{"n_layer": 8, "d_model": 640, "n_head": 10, "n_kv_head": 5, "head_dim": 64, "d_mlp": 3200, "vocab_size": 37553, "activation": "squared_relu", "norm": "rmsnorm", "norm_place": "pre", "norm_eps": 1e-06, "positions": "rope", "rope_base": 1020.0, "rope_fraction": 0.5, "qk_norm": true, "attn_scale": 0.21, "bias": "none", "tie_embeddings": false, "parallel_block": false, "extras": ["local attention windows", "shifted keys", "gated attention", "value embeddings", "hashed n-gram embeddings", "capped logits"], "init": "trunc", "init_std_qkv": 0.0159, "init_std_o": 0.0, "init_std_up": 0.0159, "init_std_down": 0.0, "optimizer": "muon_variant", "lr": 0.0151, "lr_mult_up": 1.08, "beta1": 0.93, "lr_head": 0.00468, "warmup_steps": 0, "schedule": "wsd", "decay_fraction": 0.921, "decay_shape": "exp", "final_lr_fraction": 0.0, "batch_tokens": 65536, "seq_len": 1024, "doc_mask": true, "train_tokens": 972600000, "steps": 14841, "dataset": "wikipedia_en"}
Each number is 500 + 25 x the weight over its row's rms, rounded and kept within 0 to 999. Layers, rows and columns count from 0. Numbers have three digits each. The size before them is the row's rms in percent of the matrix's.

# down: layer 4 MLP down (transposed), 3200x640, rms 0.0226, rows 2103-2202, columns 64-127
# up: layer 4 MLP up, 3200x640, rms 0.119, rows 2104-2203, columns 64-127
down2103 103:530511485510493503508521527500515492469500515489478472504534526517495527483494528507539517520469492533505487494550516552501517510510476518538503515508449533463506511513484491497485506508535544
up2104 099:542449499497462494482489490537496505502497494509499500477534540492529572517491512502486448464529562585450491492482514494468512510477523515508512513510499512487520522488516478469468499465527511
down2104 102:521462447533474469493516495499491535501481511488548528508528526515470440473514514524508511465454459539453520511487470495532526480535497501506517523490471484470530505500500469530486507489486503
up2105 094:494540488457490517509508512445507485484509537528512490478500506463519550490547529516484552529436490507486566502492498493483504496504492510473520507503472478512482494530528487558445467460517523
down2105 096:472504502533510487504456473496493465480481477522552497476516489509516511525514514486502537476488475499528495478521520482513495479530509498532534525534509489520495474551461499502480478475481522
up2106 093:465515469509515513516476519507509481484494493497464550496507478529512518519481505504478505535497486501513538516526471448475449514490500494533529489442543482535528501480480489463480516491474508
down2106 100:498511518504528529476501512497486507526514564506511465477512514467510520510457508497494486523481488487534499513509505518500475480467497503503501555509534508518517530454479558503475482531506522
up2107 094:501447515477505534505531478514536482491540512513515495514490473470511509504494495451494506542489512536435509444553518505479488546553500499549487509490483476455467485507505444508532486510492456
down2107 101:505493508556504494521492524481554493500521496551544509509501486457486524475538520518477543536463516528492538448474494503509476504498543530503472479539517483493523490479518499512467564526474482
up2108 096:499543465569474495506502497527513486516520498459461495483566473508505465446515511484535519502516543511468501536545458476502508504490486537486466503531560527485504493522500487482479490509496545
down2108 099:500501499485497500502519468515467526479482502495511486509491502500517533513499469533514501518470467523436449467493532493529543506508492557539459507531528488472480538504465466497497511541491524
up2109 101:514523463525513495533477508495561554540486523529509529494472511454489518485531509507513535488496519523456514522503470512528538516476512462455518502517487487533511529513487468531523476521537501
down2109 100:527539529516500499519480504501507498483471467489487448494497527558501530519468499491441514515536496473500487501524501501483495532503503540462491497543499480509506471503511481483525484535510472
up2110 091:555539500514493480506477502499526528500462512486551497451456473491533463507479493465508486511528528508444568495512535551509493519494482486520528505541497462473487529488498482505484480499481521
down2110 091:469457486496496483462492473533473448476501439517486483485482492509533528518489464496473490503516521534526497510452482508467514498460497499538530444497519493529519489480481540477497449504478542
up2111 091:493492474534475504483501557468466492458462497515508512457512516511523514508522496543495474457509516491483497504508463523474452468539497486461450486544482520516524493451504525469523492530511544
down2111 095:519492504469529486548535484532521479513461481545474491501501506535479482500520509483408468529495464530522524439503513507492504525543476461501505547504447546535529466503559513510502506496493557
up2112 106:483512447459497432507457510493504518498504497527538524462493504494496513512486488522561520502514484493552480487480451549518476497456487473487528488480475484454466489494483519485491485450526521
down2112 104:492497498500521454513489508514519481502483494594501494536487527473447531504490476497496509452505509526454461519461535523519479558474490506482478533527491506513513520504504518513501499489471508
up2113 106:509504497524452482480484496465507559532525489503533511490525544528530530519524488557503524496488487512464493478499488527461458524471459461506587535468492503448521482477507543504469504519506483
down2113 101:472457488504498508521505495457506525508486491505528495511526511462545547489476482525488548531511559504506499522482483507524518496512450488511505503510517537525554503432522472535486542509505502
up2114 108:506521524472495489534544513505513504480471489510505522490554458529505501472458517479541492485501461483515485521512572462512487525479510488473523480490483522513449529517454514499547528520470511
down2114 102:481519476498478438478480482459500520497496496512512490505522518507521484516486458460482503465486487542529564509491547502441515506474529537504484507496492525470463550558529472503495506489494506
up2115 097:495498514477520460479524484503447483487474496526519468513503465502518501533481516571503495540507505520499456503535545483513537547485497524525531509512458486508489517467519497458498500485482503
down2115 098:468525536500525510518477482502507553470487517497508512482538538529461478512473508530475554518517501520516478460514501478501488497518481506506534475487529499524493456464489495501493502478457520
up2116 091:484469483512513541512469451514495499482526484485517459468503467495531525526488523468493483541493482517524531510523550496488482549488516505522476524493490502483464476488478547496490463490468528
down2116 099:489520504523517468456532460491506545520483502503500486490507525478498481477477473495523470485486526531502483502537497506505527512551471523507508523514478487502498543502504465528469495476503476
up2117 098:536489480520490509453510520476464559505491491504485454493486499487532509505463542546483524500491534511481499506456518528476494490495510492501510495484497490495488519524483487495471536470528514
down2117 099:502529481475513479549514508522495516487495500495513495478471497494444498464525510477487497495476507470495482492475494507474491520495513545516528490484455493522490467494509473529501519516473539
up2118 103:452451492530523507487490476458488530550470498511468508537496492524470498496498533526455504511475530492486553487501510490527551486463511474516465496541468501480472484503528492510519536564498493
down2118 099:470541501484536495504456534461503442476489520477499494521515499516517499479482537490497516445486512484519499527476544473493536569497539513482496521446507519496498527523516488506494544498530509
up2119 098:465490518510536533519493502516501479517486496472512531530521507487505487507529488522511552483486497518429492510511578533516502479519470490534515506519465483506516475471482449498523476469489496
down2119 103:482506528494488559533482504524513500534502537519497530517499523510504518530531507506503500514504515492528498492509556574530499501463492503479482482467476527479490516511494482502575524477525492
up2120 107:514516508493500499486507508477502514486495490473521458539508492503508512485496497498511474524474518489466540540499498515551518485510517506502511491524482528512505518492467533520506452450496482
down2120 104:485565529491550506475483495468532479478502516519471505509491529502490494528478443513529507513502468468499521464462511520496479476509510522469484545470477491499516515525521499525497536502483531
up2121 101:492495488533530527494494484461495488442470493504515477505489518488529497524529480490501464538509481498500514458540528467481511495504478476515483489504493531529536512477486477493518503473527513
down2121 097:496510531552491504463501507455484532502500522457485473489490513446508522492463503505472490505448480490489528516494532497490521478503482532489442506483484507487506518487476519509510506483485545
up2122 098:483483503534503511546517543524504457526524521509527479490476502513529501499457497506503543525540516475461479429451496499500544556488476501523505522513504499491519478501531482490462471463489544
down2122 097:476522510483500523458510520548490519518473469479496517504484511469488499478505452503558466491497507498488504536498465510506478480517451471531533490470499513511508524526505502531485530530457502
up2123 103:465449522486488565496507529476520445505505526515534460505523476484470512500494455467501562495527520485492462520479517512493487463498463492490536491519492519495496494504517514476484472503502461
down2123 102:491499478499475470508536535512518471480505533505514478549467566503497488530497524532525501500494464497554484480494483484479487475520475532473506519521535482486494515529516553501527513483483552
up2124 093:491515475486464502469489551531512519498473465490551484502542540491517514481497529473470554488451483514522529495478489465525494542442509529509489506521488566505516482522509489497482505499483508
down2124 095:521481485448497487486517510553546502472499504516519438497475516482480522518540495538541502514491501513508460479499470520548486465543497489528488483440455533483519429486523489505470514519467513
up2125 086:478528463475479517490491452507533513520502507509510520519500498458526544460505508515469501447521528507560488551477502528515499474468534520455483464527531510509508496480518502533523495498502477
down2125 093:564509494559424476540498490477497462520507481539507555532505525482512509509540527523476515502521451530503500477512485513530480463552514504486550544510508503493509457479498529497518518489530517
up2126 102:480462503483459528535510501445527489506518539504522508509531486488538516494503534486505438474483509497536449455534465537502495486469513525527469534503521513466481468508483497493497474478522513
down2126 102:517547540544523477554474548546505506522512505489474506502511488501502460496497536469486498511472484550503504516522454502486496503498477541469516522521521458506487520490528515534538477529469484
up2127 103:526518517460479498479509488478491505512526466514477495447455492466492476510521453502482502531468572435491459511522488545494474471470498513531474516463504496498506536510480510505524494528515481
down2127 103:503488463498430555526516508472475491457503494497497518494518493501469474463466517483513499510546525487563529473505489513508530494470496499503512546480523475523499494516537521474523504506495545
up2128 109:518497524524469494518521484504478533512519499445501560485472481491458486483491517485452499487505500524510502530506525507464487483536514448504503503564549509469506525519488496471471493497538539
down2128 103:483465486512473516530507528516487503506521532478504556477492546502490453458480478486471514466467483474498514475529494521501515559511506499512502510519562490486479481512507494512493486492500540
up2129 096:444519522499516502498513502519512501523510493530542470494515471482564472496495480513536506514488529461488501534506472463488508560512459507510551509516492499469510486489505500480530505495458509
down2129 092:493505461513507521543469501527523502478490514522464504528480513451491479514498554437457477507470482473518497510504497478478477526529507442490498491535512490459487491603493492428468525527529508
up2130 096:519508502535587510469484478528474529508468503527526533489495455520501512478496514547546454493526489529539545469517534458483542516507480502483512506493478487488493502515463506474492465531479485
down2130 098:497540543481510472512559501487513456501493497471498480538501491467467507520499470506515479473507506463505531501524534493488490481514515477504481527527489517539450512501494566537504529509520511
up2131 104:450489512461513441482475495498479511489473525493501518471514527485456519454513488511460513516540512486524462505525478513476505491469503450519500560492461495528515475517519488490502556510475497
down2131 100:501489495548472502524518480534481483501511485509494506513508506532511540498496469502494487513499477461457515547510472490444480492506517496482438544516527490508495525527523532476512500500454495
up2132 094:501516476509551524469519459518506521531528535502478526434563471513554515504516500482511475483526509496447481492536491522475534484500493504510564513499492526464456517484515473554516533541488472
down2132 098:520537535498466480494490486514485527500532502499458502482509498519507474521561495542542517515515526489505544515484517481473504479480490517564505496470525557489508522499461479484471518469505493
up2133 099:480500517509511484513487485502486509497495537476500490481487447532461462509503493490493517501480482505533522554487524510490535461457518513464532500524545496491531456509480463515501527539519505
down2133 101:478483469492485463483554518490525472503520512472500452499502487509518507511524502503527513507469491498497515523519544517520505528524510438499533448517504529571548525483513514522489524540516527
up2134 108:479510521505511492517502550495506498433500522495548549464490462477483498520537490503487524509495489505516531491511521512525511499496496503478469515514536499558489489501473520499483502560548501
down2134 110:519513471510477466461563493476499509467468501507498490488499476510490534463524496479526543523503503474530529497513517476509543500447478495515532553478470505508540463535461555497510521511550520
up2135 095:500480478495483520530514509513486458509526503489485510513492508486489533512496484526475485488515504460458503522508525508497493500503454497496505512542492506499445510446475500455514474498499505
down2135 099:479482507505481499497475460469532478486488518490452508539494509479469519461534504494498476467500477515491522476461494459531477522485472507532467459503494502458472522488534450533516480518515502
up2136 097:491514534494462482489464484464528464504497482518523501523498476471527529522522516516449515514539501465461498489507521536475482487490474509526477495470524508447493498505503505489478510539503476
down2136 099:535550493452520490476507503501491444510532504505493515493491469497552521450516522515448489507517525503507504477513539496512480504520462479513513499506466469517521507490498487503517483487491473
up2137 101:538487542507536505498459473472462506487466479477511562519507503506500484530492493490533469540495550490470481510515529492532506498487517487493480469495462517509467445503489488511483494526476500
down2137 101:490483502509502544482475493460518514460438461492491507509526514503496491502476547491552507502468474468464471489519486515479468497478518480537515537490517466499468487479496516533482497514498474
up2138 099:495478473503530456485468495558531499497490494476473460487527520517517561501509489469498463525502480522501500504489483494470514506462519514510515465528433534484508467538517520506557486518521437
down2138 102:520518522470520538492504477500489513506496510484514489516510523483510534481491501504477501463479473471466498506482486516504489467527458514481504508467484506563538515541509445505441483515470441
up2139 096:491545524462476521450475504521491508473484485504512520480479528542491532448486477493533462474479493458477521489519503449498481495470472515508481497510522502532472468558520502527474487516507441
down2139 096:524494484524508513522476495528484501480488536543495527496493464510504500472505491534516476477501541467523524537477532485518467536461502507520480507518518529463529465491497486494508464512490502
up2140 098:466491479484540491539489498490483488510518484541506507508490513472498477499473508529496498519472481459454550488513491526501478435503517508513472508515461502544458516451503472443496528475537462
down2140 097:541484511589492456506462503500514483525566520493511536470529491474502522567548472528484485498531471470548513454514514514506497477506507517506449504495487522482483488486503497479481513519495487
up2141 097:493502477503534501492519554494526524490510464462486465504515487488451491477473458478499525478434534493463479473541495519497497524494477495470553495495527494464447507459505474524478512496526514
down2141 100:513541484488526482484516522510509521509518504514513485519501500526487533546480519507484506484493489550517553498500491521473485532459500489497492520479462500476489475532496543483500482526464487
up2142 096:489516537500500527528512528530492530485507525507476503516469485510457475488475478519489535487512480566534463489492514503461504516495540487471515532532507487517541455430539518484491525460506449
down2142 103:460527463468538475523491457499530524509488495481549496521497516513549509477519515517503494503480511530506494483478496499485504524515493528507462505481497466503502515458543508533515463449500531
up2143 092:524508468432472519472487512529517524490490508492471462502515459559499515467517513491496514458544513490505445527486477515548483485476502508477533465471507500542500546542502495517496508531506500
down2143 095:541490523492453516529533521470526461526466459442515480487508519465484512486472519500508454490490497472500492517509497498515535504498484476506498501544490493491521495533504493516497532532489511
up2144 099:508483486529457516537521508496503522479480496492526494539479503503500444502521503506477512536542505452527486485497491486475428482525498502525494503522458525490449528503481501491489485493522468
down2144 100:481502507471532489471504508479528467452511450503497548516529513514488483484509537502485521507474495519495497480520554491493496479514498491531485461523475470501476489538499478466546537531512510
up2145 105:533570448465519513504510480523485484508491507531498486501511543474500474511491512515502494536524499519513499531487516482483548527489504461507543528473468487496494497493479480516515471469497502
down2145 105:522536514514541489485560479522533538483498492518534524496491550487484512483514533460541474501512493479468524539495488498499519522503501495470487497501538532496483508492483499481485462483496472
up2146 101:481486552498467528516450487564536464466456480535499521490479532464486546528485485470500520462517482544492492545497498542498489518491520498491499543543460485448471471494518549503480528497487488
down2146 102:542557546516555498489452496481505478484486491537494465514465525483478487474537517484489537507541476489553566512571480498527471494515518500573485476512476454516486514535499518512503479520496462
up2147 100:512507495468502481479528486467509502476465493535542523514460521490528491481507536508463475501502503458488518497508461518471517538494492536473453503503530465513518503493546526459551488520521526
down2147 098:506487524483523487508477470509471489489508531511502510508506492486474477548525494501523534507522524466459525510511493488515515514506490473461474519491501485504510541528515486509490465465515488
up2148 108:520507494502475517522506515544520490565480481472458467517510526499480517476514542478526499560494502499469482495484473491506480453457514513511486524505582490468521499489496498482469476507514475
down2148 099:535495504494487514511501507460531548510456473526498474520499532521512525511481506449535474503528501515497476496494473528470446495487516467507481505519542512465528533515486486504481495499470504
up2149 097:517509512444467543490486504525506540516501482515495508501515498533522490492474456522541483478516510487511480499522500440489505481561472524511466526478505485500494500531540502518502508478453493
down2149 101:473487507466458468511484435493499491472512494482519424463477490534490469499435498524496524496515505467518493490489534508484503486485530531496516533511490516506530515543531524520500510513485499
up2150 102:483488501519509508510472462503487502464508514491527487546508517515481457513548505477480465515491515493483496481509556486475483482439511501458528475462499517464515501504500503544479474503492458
down2150 106:531476505493507479474474472467545472504450517525490494488544469513525507487517533523521461495493495512549500519466519526515467499485496457497505517498460488542488431501510491506510499506514509
up2151 102:531522449523509549477493521529487466521529533512532502500490464478475532493509506485490514490502500490523506498534490498525528478483501477496498494531522495469551515545526525504503473537507494
down2151 104:482525453489538545506505512483495521515538482473515506526513513519503505527498563501450523520477486473520504484511475498557450489485457488501516509488540508465545497518539540488470484466512482
up2152 101:471486503517461499484530525503460465479490523506519485488533475499481510507487479499499541496517489503492531505461492525497482488485541510512468511484514498470458480472526509461453496487465512
down2152 099:514523491493523505487512463506489510516506501494537519515489461541529521516496519499494534489498487520484547526529533485473484532467535513491556523490495497494451484499490494474512453505509476
up2153 095:557492526515466501503485489521523497472538452511469501480484511480505484480489549503506501497496508495543493485526514472489516525441514500506535493488516486509549511502518494517472500542511499
down2153 099:475513514467537441490516473507503496503487560498528507507465494522503472522481469540492480503493545470507465506476518501492496521508495471560465525493495517512505483457486536506530522495488492
up2154 111:453506514494505552535473519505482533540520514491502477516487480581503516474459493494520530516493501439515523502507487490523499477502481490512535517457520488500531460488563492489457536524548536
down2154 106:443520483487460497474502533489543461532493503487493460454475466496514499522477516500480523520499478464466536517521478450552494477512464495493511476508518523488502496503549500513514545527462545
up2155 095:467480489501507495504496517556464524489502473454494484520498510520498445530483498517497512464485501510479509505478563441473492526517470495492509482550506499538513466501495504539532488522520505
down2155 096:524472478505491531476503498474482533513474480514499499476514501472522507490501549481495502512484489498518513533496501504490487489532511472536532477457527517467542526468491487471516571525531543
up2156 101:499506484486536467502494472485536534503530504494489507492500509490453486502508484524527516498509512500484521541544545505534475518493519499484425487496484464539525532470523493485503456493528483
down2156 107:478491494490474512516464469470493482508500516491500485496517485527480515471519463505474505493514505482515552489505466475536508529525540501471512500471507470503511516525519501518515553497483497
up2157 097:512467483517514481452469482480541480539475488511484507483477460519498491529508509527484452476516507498476496521549496521493453515505508533490472486527482500488507479549438479479535488521507512
down2157 095:503548537523478499496497480479510526504474472550509506458494496569501482535485508480495471487553522536512504474486461488471490499436501504508478503508475481523528521510528479516497502513495525
up2158 097:496478503483519488510437496471459493499479492478498494490504473501463551503513512497511549511504477496503456495481498489538493514459537578521510510499520516523509506543479518522533514495482510
down2158 090:452488515527484522503488540521491508476504519490513511480483504507542499503514457510476480435491492474480491525510512464535501503473478504508509493487526475490496554509500506482476513480500473
up2159 106:515493484441493527467485503487490458536500473522504477522448568469466503505488515490484478519497516470517471473469482517526514527498527516504499499521509515495465480495511584486517516472529502
down2159 098:494478456480489501454480479474509535504505489524548495528496472522491484483569507506487522490517453540472485505453524497426502471528521476493452474500485530470522482510446503514500477507494484
up2160 108:508508533466504500462482491498501482514502510507464523494502514521487488522498478457504451492539509525486521521498486500496483494487474485500524556519513516487480512448498540505508499516487477
down2160 109:473505523470512519486522487491472509491516454483482525509518495499522480532478495507528509532535484457503486542515501475514476475464519493504515484492457487490482481467463533501506502463540473
up2161 091:501529508511529525515481484525503531480482491509523523452504503543543487486504455436471515522521524493493476496481535515534510496529475501534506499530527501540465463467500485437492442491499561
down2161 095:522504482506491544490492478506532491517480506492463497519508470532531492548492544509443468469503530507525511513544511534526517499490523461537532520543506481493503525509472535509483470477493545
up2162 105:513485510494481521467471559515512512528487492528508481497536512498507482487498472509518510508527517482497497497456500492578504527517476443517499522483484525518498523471500497457516441498531521
down2162 103:498522499506539531538492525473477556484535445534479458470481473471466485465505503500503492519494527462470531459535498509535503489504490509544493547473502495515489488503414520488489496497492544
up2163 093:518462551478506528489504522519492525521526559477484493472498489498495485520532533471439529508485509496511521474550485499474500538522503486472504512466511507514490479492541464535505508486519502
down2163 101:538498465535510449509520500519495500498493476483472560508486498487471521489514488524492443532516524467504524532503575513524499483532494520506476473489496504495455437503497522483476491496458507
up2164 099:473521446486499546498516490478513541459497538481447484498491512519472500491522453505490510485497483513483484532522513449485501530465501498504571479557523511512486506488485492480522539484487496
down2164 098:543482487517500532492460515498530528506502481517544504475525561511522490522482482529512492476524519483526498543479519521493496511507514520491518492520477496519509500486465470473552526530488534
up2165 096:510489512491507494441496491544476492508518530514473511522466506514524487488518530460470514483511443520512530514470502484455496563509474492522497491472478494508528463493497525485535507477437455
down2165 100:472486533512508495505458497482498480474494527537508468505477485506472490474572499514547493499483509492489507492510502469500563481509507495535484535489502459507511469492479501518476509479503486
up2166 102:507514527504525520505457487532526490547498488499480525465487522560513491518477556510470508467506505458528505503536509478501464517491477463525519508526510480484522513496499496521476532492513466
down2166 101:538483511499457464522507512574518510536461518500515480502498517507503511448466496524531511489494465456497506491501528503505526490486502472503514518498532497506481484532476548502455533474486541
up2167 094:476507542487517487508483521507458499507475526508501476525519504494453542498512535469494481502487475521509531524509514481463505515493490507483548521518467513514533489467499473502490508467513462
down2167 098:501461469557531515558459529494466523503522536523522510467513491507443471505494500488519497491513547484485507513475521537541515511509499536477490534458500515492461502521507534536519487497524494
up2168 096:442474519521478528524487486442467475490507506504530488545498466468469490491470479524490493468514501502457474448519559479499487507505493499527485488447531517513518506503489457526529454517516486
down2168 097:518452497502511488439486475500500502489565519537488504507497501527473508471500460517471517496495500483496513503506479562510492546502510521466487515483473504505477560486531471467518485526477466
up2169 098:504510523503548530519495519510487473489495493462478498498484491496454553554443504519500490481503540510522456505484493467528468528520506448554554514504533500498495541500495542502476530485538460
down2169 098:515529487467472442536496518497507496520512513450489514476505510513528513511503506509516518492510458513505477519507465466513418548541500481495532527483558540509481489469476513470505486484538492
up2170 098:474519530541503507487460474535494494503504495485518440506436489511476512524480495474469527520532530507489507476435505482481505471491517483488525460546528469564532516506511497458532458462518477
down2170 102:498518498490489511464476437504498483515513490479541499546465487510492515543517461496488508476525561513500566485472494513508460533462508487490503504489508517509501523511509514500533485492491462
up2171 097:514505515488544501523487517532477507497541487519510550509503491550492484515517528521474539494442491496475509497484501490458475530524529505499531499495495516486510512501498487511476521525495519
down2171 098:488506475442518502508504526487456464519492464509423476504505503514474499505491542461523499534491503481542508465491481475489487451522519485525508490493485515463490478518467508494540496521491541
up2172 103:519501485456504513470479469498508507516502458471506536515490469517500469496498470536514461542454532515488446546511503479549475500497493484500446486476527491518541514495532489483514486500498526
down2172 108:478491504509512565447526508514502536490523532508536482489516454547502480464526486500507536476490497516458523532511498519506464478515499494498503488521508481494511512518466511495546507493502510
up2173 110:462511528511488465514522527473461521507518505505493473535485497505488485487505477487507461445532497482481505502506507524495535516467513493519529449514512547500493484511511488503511468566528502
down2173 097:528538523509490515515505555496485493484513511515498482499538516504521435535491515502518456509520471513447543492526512531460535460504509473527506493530516515486521514541516543518490487494524496
up2174 100:493496478506514500497471488522513558500492482524512506472503535496526567506524481528518472490504503507505504498499512500457500452462482496505498466505475532498510514509551498544483483513502476
down2174 099:484534534486504516507539452525465470556480516508521518500521508485495522499531473469520492489549509506508494530497486511457484452485529484496473502486560516476485428488463512481526485524463502
up2175 096:536498514499452496485473491469505544483458497523490464453488479492492523524550530512550525471526485547518513495513506511476477456508498470487500516456491503499536509503476467511461497485499474
down2175 099:508530490502487464489498470514468487534515452506473498503527460476474519500534525486482480475468457480495482524488468468516476480517502536500482496540510517498538482527508470537522506523461504
up2176 095:481483513501482501524475445542500508499475513451499460526524470507489508543481486530466523536496462501469540517470471442479494502507498528521497530504501441486497463463511521501517515552493518
down2176 097:516523454548505443504491480481515477505457520503526477518514478515525481443500505467492484506494500521480504501478481495451484534474461484484529464535455479469525550492509500455480490524479509
up2177 099:487487460471493482473521502501534504507478536473490484519507503551497486498462534505457486498511494515544467516517498504503474506506504488506497481492531503524489474450473492505472517532526473
down2177 097:482493488484510517533530515488499512514497541468490456529520555513565525479494472468511464486513486485460505497491529528514512495487512492507498544499533511529456467524496468513557505503521467
up2178 102:509511463494474498522486484490548528504552534458447515503493536522486475507506474454487498468516523494542494472493521523439517545440526524521487515437462522482506487503453475505527486475500518
down2178 100:461476485476509548519542499439500484500509502476534484518457500493513527488470496503493507496496531536464512516475498481491481500511493452488471497503477510472526494517520503470471474513464489
up2179 099:473521472531557534475537460462526522498531516506498518488505533509481493501552460492504439502479475516479531562514537492484505490489503524517478490500441454481474478554471496489461507466486482
down2179 102:509509481532521495479488478512478462524502473548532547443507507499505527455501481512534485470536498463495536533498505495512517524487474502516472518486515460536483520492478470505502516503556504
up2180 092:486520479533519518506464511507496515470438536476501479526532436510503466516481513506413537470440524509486481522521519554520556494518492503519477471470525479459487499503512519512500480468485512
down2180 098:547511467515471461530496496455498518456479510480472483494520498471510486466496487493464510508510507477498481514524520503495550463492527480509489512436517541535519545517488518545484501523509537
up2181 100:529505538458493528529504447463491465494494524491538498512490489460543528497516507474466505466480541511515515506464493492484497494493492504511467520532503497483510529494529501517499514512507482
down2181 102:467533493473509456536522502516507476500542508508509493474514497553505527535518516492501503468491490490532489520467494522508527474496488541465501520559491486434483510496469546504486451472549529
up2182 095:487523441491525515447506535527541493503472512436537468494487503520511483492484513521496532472558521515567494521504522511470521503488498513532496508530486472502496480550485491523460538523478481
down2182 098:488532483509460534529510513485545509503466473516549492518491534466523455544468490525532530472511529542478465459500462468515495472515500512513487486474521498493506520500506494472476497504507512
up2183 103:449489524484497543535538493498470543548521516483548529492513517473505482475486496553507497479475461434482498507501528536537502488491476502481477457482516520549470492474519484480534490542524464
down2183 103:523489543542524524481457508524476496494529489520498524497517562492518438528487535489429474483479518490538498513494507480455499519521485480485489504514506494549479530512497517489493526512494498
up2184 097:525459509540505519504510492537517482505454503503476539526517496505472483510491560435483454484522503517522513511508493460491514522469557532488488479477469491466482521502478493476475524511505515
down2184 096:485540468561537512473488513500492465505461460507474507465505516548477488501495501501492501512538492539488524505521515465498468512510517518474495540484494502481522501484513464533520560467526512
up2185 098:526487510515488509482492534503463494502513504518515515480520495457549526545464505450492527500507494519509526513512521483516489466482529497538505518502481532507508470500486464473515489501491508
down2185 101:513537491477516501500478484513486484520494428556536489506500506499546495502552526482546517509481531483514479524457483438442518507486503493512537493482535533460491537502566486456466494571487487
up2186 110:486527537502475473511449522511492520458543512517525528466512445502526481454459499521475505517520490517505515463492491560515493496514509493509476522508521503477460487488508498496478478555467488
down2186 105:488540480530503501477526537512521497480538520510491446441537457499518476513475521541498484536505477522502490529480532500502489502516531482503502468535515477530480514471510494492530475510472500
up2187 095:482515480515485498476515496485477544482506476507530527499474488487501504484478499498508479487497459529499530500507489470503496495468487506474507501545466493478465492476507523505485477528493533
down2187 093:509504495565456502480505494460493544528512558515541511490499522492527500475530512481517475519511460466532526491494496533497477476521505524490459532530537516544471498526506497498512511523467478
up2188 104:465460469516537507501536472521485446525506525520511469510496466473518490509466493509503534541453475521475478509491515506496524473497511466490553511460546450497533497512493516500479510512492464
down2188 105:488484492533548502495524520513495509485518514463504521481505538464490519490502521497538519537454516498555500521529497498555496521512537528507467521461475499454523480491466461453453545504480498
up2189 098:491502500498498472533486458505480493461523498490483463514484462492532527522518481497453483489465547523515521498539517500510492550518491490508455524500543516501486545536509463495500441488493467
down2189 103:519495537500483497507518537484459512506501467489473510502489500493531498504484513482514478479524520456508514499508512488487497484490487517532518494517510478524498495506526540521492462487500528
up2190 102:517495516454499455428474492487486522474516542497493484502485499529497492509523542524472542507551526524463516504545502434471466530501467519457493507469515556500443458533525528493506491498537492
down2190 102:524523469484527506472533481480503474501538484521494492534495521495467508524501483500497510521471488497486500508501505465503504506482524485486528505542495527484521477541514512485466519492527503
up2191 101:456444510465493539492424484478516494516507498466529497489468497530447488500510463567536498470505472489457555471539464482542511508520480509516513468478515494468453472515505475485535518561471481
down2191 099:500495509504507506554494520525478507494459489514498512505469479463493446476492506502447501514526511503484522476482494507520496499532513499565446465489493528516488500543493457502503541509508489
up2192 096:506500521488483493514513479533511538463486497472522501546497510492571475509565461551446502521553494569512463497480463529496534492510465532517498498508465508509537509482498507467489507468476495
down2192 097:448516456523496478456506518537524495516475478496534511468500503539526468487534482530478496491497505565522501475473507526499502478494471536505463464519523493485516544489516488532529494491492558
up2193 104:479487552521536457482479460551508496508541525462528482488488450500529532497515472470483515501488483492495536500512513523525522489431534489511496504507518526491540507496495541491502526545548506
down2193 103:482545496545491499530524521528527512521485488466533527532499472467528532497510477509512497437492544498490513486499525493516507517476458485462462487519519536527544521478472504482473446534504472
up2194 101:488511540472540532514482520501525478464526509462462544482500532506496470489471499482532492502508510476474517478445486529501512536513525487506477486506471502503484471489485505522514538484514524
down2194 093:548557511519496498511524485502470476514531533495481543497508500497526503521498505514536506530503458488489508474453502486445498465532508535526529516473508457481522478527515506524459520491528532
up2195 104:486510485482491489543535520522485523487526492514523525505518520529515504525513501472496461500512544481515515491538475482456498486476462485487512471501496493534502534532458525482492486484534484
down2195 100:524503516521509480489495534497517513486495505504465502463471527522480493475488507504488514495485541462472470520514483454493546430485466493490516494527506514519437503552511497516507546524488519
up2196 090:504509485475458492511496491557497492512501527505507514523484473469451491484493514492489509522511564465499511485492519488507520518511505523511495524440471516519480519488523470493479517500509541
down2196 098:517466506523499518470503481510484479481465526507513529484532513505512484469490509509519488500519522529468503498491536480480509488505498490504509493522496493462472478450520503469513542488489484
up2197 093:503501482441444500525522454479485508433491510535470508535531479516454521499497515485518477503494522480491556492528491500465539531490512464503499499526509525538552502525503496474512519499502482
down2197 095:493540484499523552499478528530492494487490506477490490500532512466496469474472509502482490471488491466490464495456451551490489527521506531488526509533505497526556481496537485464535477466459548
up2198 092:487448530523529497481488505471515505526526528486497515516555493502445476492464463489527450519514477509489468493492496455477482506488527533489493563503512501517458524488507511502544531507505469
down2198 097:512482500512484498525472473464524513486508545492453495469472475506445548473486514495530507529530498529501536529480519491538533485489461517523460489509473516483502527507526461520505500491518473
up2199 099:525489512498522516476529506508524481495508484517501511453462527546532540499474534491543519496470494519534522473544530458438505533517469466492489510503480473510522494506459501542497513503503506
down2199 108:467488499499466504485530513502519523478529519468512519479487503547498454496504532488494508451494495477497513533504485527476503487522525565509528486464537449515548497506468486480550521533523479
up2200 101:487475474507516494516446492529504502533490502485522534537502507476525503495472516521498482457482517540491489501470496524470416527509462508476492445474493540491521532478494512460501503538474518
down2200 098:526505482478512536477469526502444517493495504525441477503485525531512464504496514500489494448528505513499481471543517517473507493473508504509471484505491478519452474492482482517509498500509498
up2201 099:458493484461525479522523537504498497474523512499498554512540518478548540524520448484481513487514465484478472565497511576479491503515502485525467518525486502465478541490481466521537489498486513
down2201 097:496496500509505538507487457510428469542468465508500505495508536541464513559440499544511479505527517509510519475485507465489490500503504488484517531466493517479508489493523487490507477453514490
up2202 101:493542501502509499487511507485524524509484446533502456516525510515512551437449508481496543511523479492528505501491473535481501463503489512549502435508514496484472511514478481474493525524451465
down2202 100:476511506542502480497431521470516517503543477512466472491543502498534488558502477511525527490520463517554491507511551491438458559509503550527507490521528499511501489477558508494508501490507507
up2203 108:519479518509471516458518499536487484497518515469563518455482476465502474490512493528445497474496491518466513455538526492495489514496501471503506488513506518480510492508508488503495523514511469